Weights of a small transformer language model.
Size: 2 heads of 32, MLP 256 SwiGLU, 2.17M parameters.
Architecture: RMSNorm before each block, rotary positions, no biases in attention or MLP, untied embeddings.
Each number is 500 + 40 x the weight over its row's rms, rounded and kept within 0 to 999. Layers, rows and columns count from 0. Numbers have three digits each. The size before them is the row's rms in percent of the matrix's.

# down: layer 15 MLP down (transposed), 256x96, rms 0.214, rows 20-29, columns 0-95
# gate: layer 15 MLP gate, 256x96, rms 0.222, rows 21-29, columns 0-95
# up: layer 15 MLP up, 256x96, rms 0.214, rows 21-29, columns 0-95
down20 104:430570488555451549571477515482478463519465539537515572518436480573521534489487437547509529523486465510455454470510441473478539546512508470521390476527503503528478482528470522523443536557507454569459443486526553503531510566435573483561451469511498473516520476417514539502498492476476435453
gate21 096:567545547520529505488477538517459479569448470393466510539468485536575542566495482493485477505466504480573517495485473480494521580441582449432495510505432470495499476506461414535516472512514490520451485504566521489513438501515514582441435542523441549474532527509473482507485506449418477463
up21 096:458492515493439501481519553497509471482457534530505553521485450455460567511512501450446544534565504514528486458446522560479617541464534436522469478459508507524548599536533413509476435529508524458507513541507539492492550516542530473578493449524394512509451544505504480542486515501576469534
down21 099:525512455471506427487566544487541518465469478454570461560504494521442555491489528563495471539493513544474515498507477449518483541536508498528554450463496447505475523514519514512412547556525504539444540417466463458467497431455595489469507505465465479554523390448465540530535537525513483418
gate22 101:498518544498485521479459465578488521472500489486500507509474443511480501514507507500435478459421551396529482483572455509413467559496491560420533553467525483570509520465532549552448431500477533569446478491464441517463523461534523473540463521490441571524499444457491464442492440520462453516
up22 105:535543544468467584496530504535456544401531542533503507511461487584425546489497503542495457469460513520509508473442573565536569546484450562457469561499511578492521518550443517533455475452471455532520569549492496494498561542550475497492448489526507490421490454543508469507489436491503551502
down22 105:552488468568523493457481502528438506517454583492592438482491474434464508530563534462487460500481438522562547523485487421554510524466502509491534543411465489539542442491492527511555519424547482518465400532531510492521476526593533524431545509523538496553469511482539510487534475524523459492
gate23 098:482451530452560563539528496532501460476478531429468500514476509553463508504543502560420508482492546503520539496516514510483516541523592477519509486495571506489503558511481453474552561511431613451476524478426435425512552501516466518472549534563536563506498589539417500520491513515469525501
up23 097:457452434485559568500453530562435488496452461551542455425524517500484552524503467519467468541486572508501536502408519481487492499475459455476458533492518420498563511503497554474467473463426483539472522491572499463374467512482479462479500540517493544499513523466429519398487483515479489473
down23 099:555460454490533503537519500485539473476548543433553520529494500509444474537509596433485476516510521487496559618523536517422480511545528505438555533508587493437543494462455433502568511453482518550488519474530487511511533491470460499439561465466460576516550426487513504460521544476520486455
gate24 102:578483464484482532486493499512512485481507565544513511489483551447537542553429448508459475537528514487500409471507548448472507539538499586527442517464453457549503475504539464535488538549506436483524471376481586522518437502488503540471439479522467432543450510467494439442508521459496533558
up24 096:516488529481560491459471485427480517491490506386510475509499494449461474456455486484461483523538464532422498544444525485508577508445494490470427482431504527487516501530522455423565497526492502478577500558547561499462467452509402426516473532463513576502532452507504501546436458518506438541
down24 094:477445500428466574505535507403557483548454464467478470437556505531605526480467522456466495450528525502478545489477525524459470486510520546486549494520521536477515489638438531536494485554500490514525443460522462464519550477469494502472501476428543510448505469522495534581441561529538510514
gate25 095:455522572490542521494503411464499495474456512481517492557449536482551510495467521469508569514583591462540425475527545517503493425522506525522465457528479536558399543542485463462490487570509506530553464542494509521517491500534466537557421498487463457538490473425515531558538494544437459456
up25 104:568438511478554423490423471472454449603463455563473448543513478559502531464535526523505552485473557467508429463502543497549504488478454519534511499514536495458481496533563444510501566503444510530428502478436507508489445470565561493460524448508554488505477513511506525436454504531453481419
down25 104:476515501500504494521457520432475482503515492520463483580471506491495557531408434539510444515514558502401476502527370479445554480520494436504515493498446448461511537471444453506485476517476520465541466494472469439456511454476520558556448454457470442541504480548508497449566526523545496426
gate26 100:481489453511467526448553508544525515484436544520484561443494493468524472508474458484530551473515527513454520407536441505634490445442511452498516479524545501547485491489509524462552424538524464497575507462567509516493465505472459521518454544534595559532495482428443473437462529481519518463
up26 105:567498478516488573505497517492486484533602458495515568523522466516468491482508502595447495452525471532534495443482502478499468487464463485538457500523537473426412441463466432443471482436520504516506550456418544481464491521547531531473506496579508493475502432533466467521529450586425516448
down26 110:473475449593517512556481528517468517543487475521466468511508433554482547494452546466492551441559462533483503511539499467454552552458484526481501468488486484498531533504488435518572440603492527480544594546496519524498501504556594509519529474499447570450538463511524445442518495541422523451
gate27 097:507520452450556450493454553505522356471540551443514525526454537532495496505462518526424451469521483529445486440467468506537516517481494515540516465480509446479538472478548455495455452482514518554403531458467536489539428518509448522527577496454536498443471512456556510538518550462444542519
up27 102:482521541565466528539538476507428536479557554551519447450549500510545579544509497467400493520453504525500525593551467463428441527453446467537473559511527561488528476512501581480461526541530488568499450503486482510513506421464574554487478496466563500443502520498493523449505467529496484475
down27 103:459550484528521430511526540540511474425430549484543479490468543457468533464577534472465535540533581552513490505485590469487410525493525481574507525516539546458540440470450497515509544514509518465477552487489526484550556503529406510462484528473513441480503621534504462492486487474448494509
gate28 095:490557446449441467537482562497458559531476446528522460518503556438446523508490532564521469486487483489471495476540404458544505437512526494466482525483504497584533469540482529518444518519421479520437501603509514466479540478475550505538472412460516543469535479481481544455501525564580562490
up28 092:454481487520565534507491521471432477465481468465609500508440564585508535466529424510452471537498495484539527507468585533491521414468491493552485569463438513533507503490433492472529515546533409551506512439461515485586470498462420517490485545514449510475499526469472517484512512520517553439
down28 098:522535458475483468537427559495470499429501490433503552441478500476568509500467442451414472497527502455474495540486544553443488505542462519442454549517494498438467500461502482548519502471517481544587503482545432512479449478544607526510480538463451440574476493553480432434532509495499535490
gate29 098:555412462532444424515476520534499486485479464464496458510539462488561467487517527553543437494481468541553508512487466499477431553521545541416460537525501466449464539529439527537503483484555510456458519465442456462537516527533472586475530439477500586528486485451487473485562490408556521475
up29 096:534583540501487421521469465452462472488494477506455517571578565470494496540514433432585455459497474516498499502523524495533552451502437558522426541536477563567541554477499535462485556463454500507441474534446501501473483561459537515498454479466546448546489489460528474568535491551470466513
down29 101:556496503445545564510549475518475530504495539539509448493429559519459460539512494550485503559497492553509478453503526450617551461469491595533526527501481528554465479506535488515611576487484494547495454541472498547504543546550479479488518596522535449500485501516455576489541470552517472499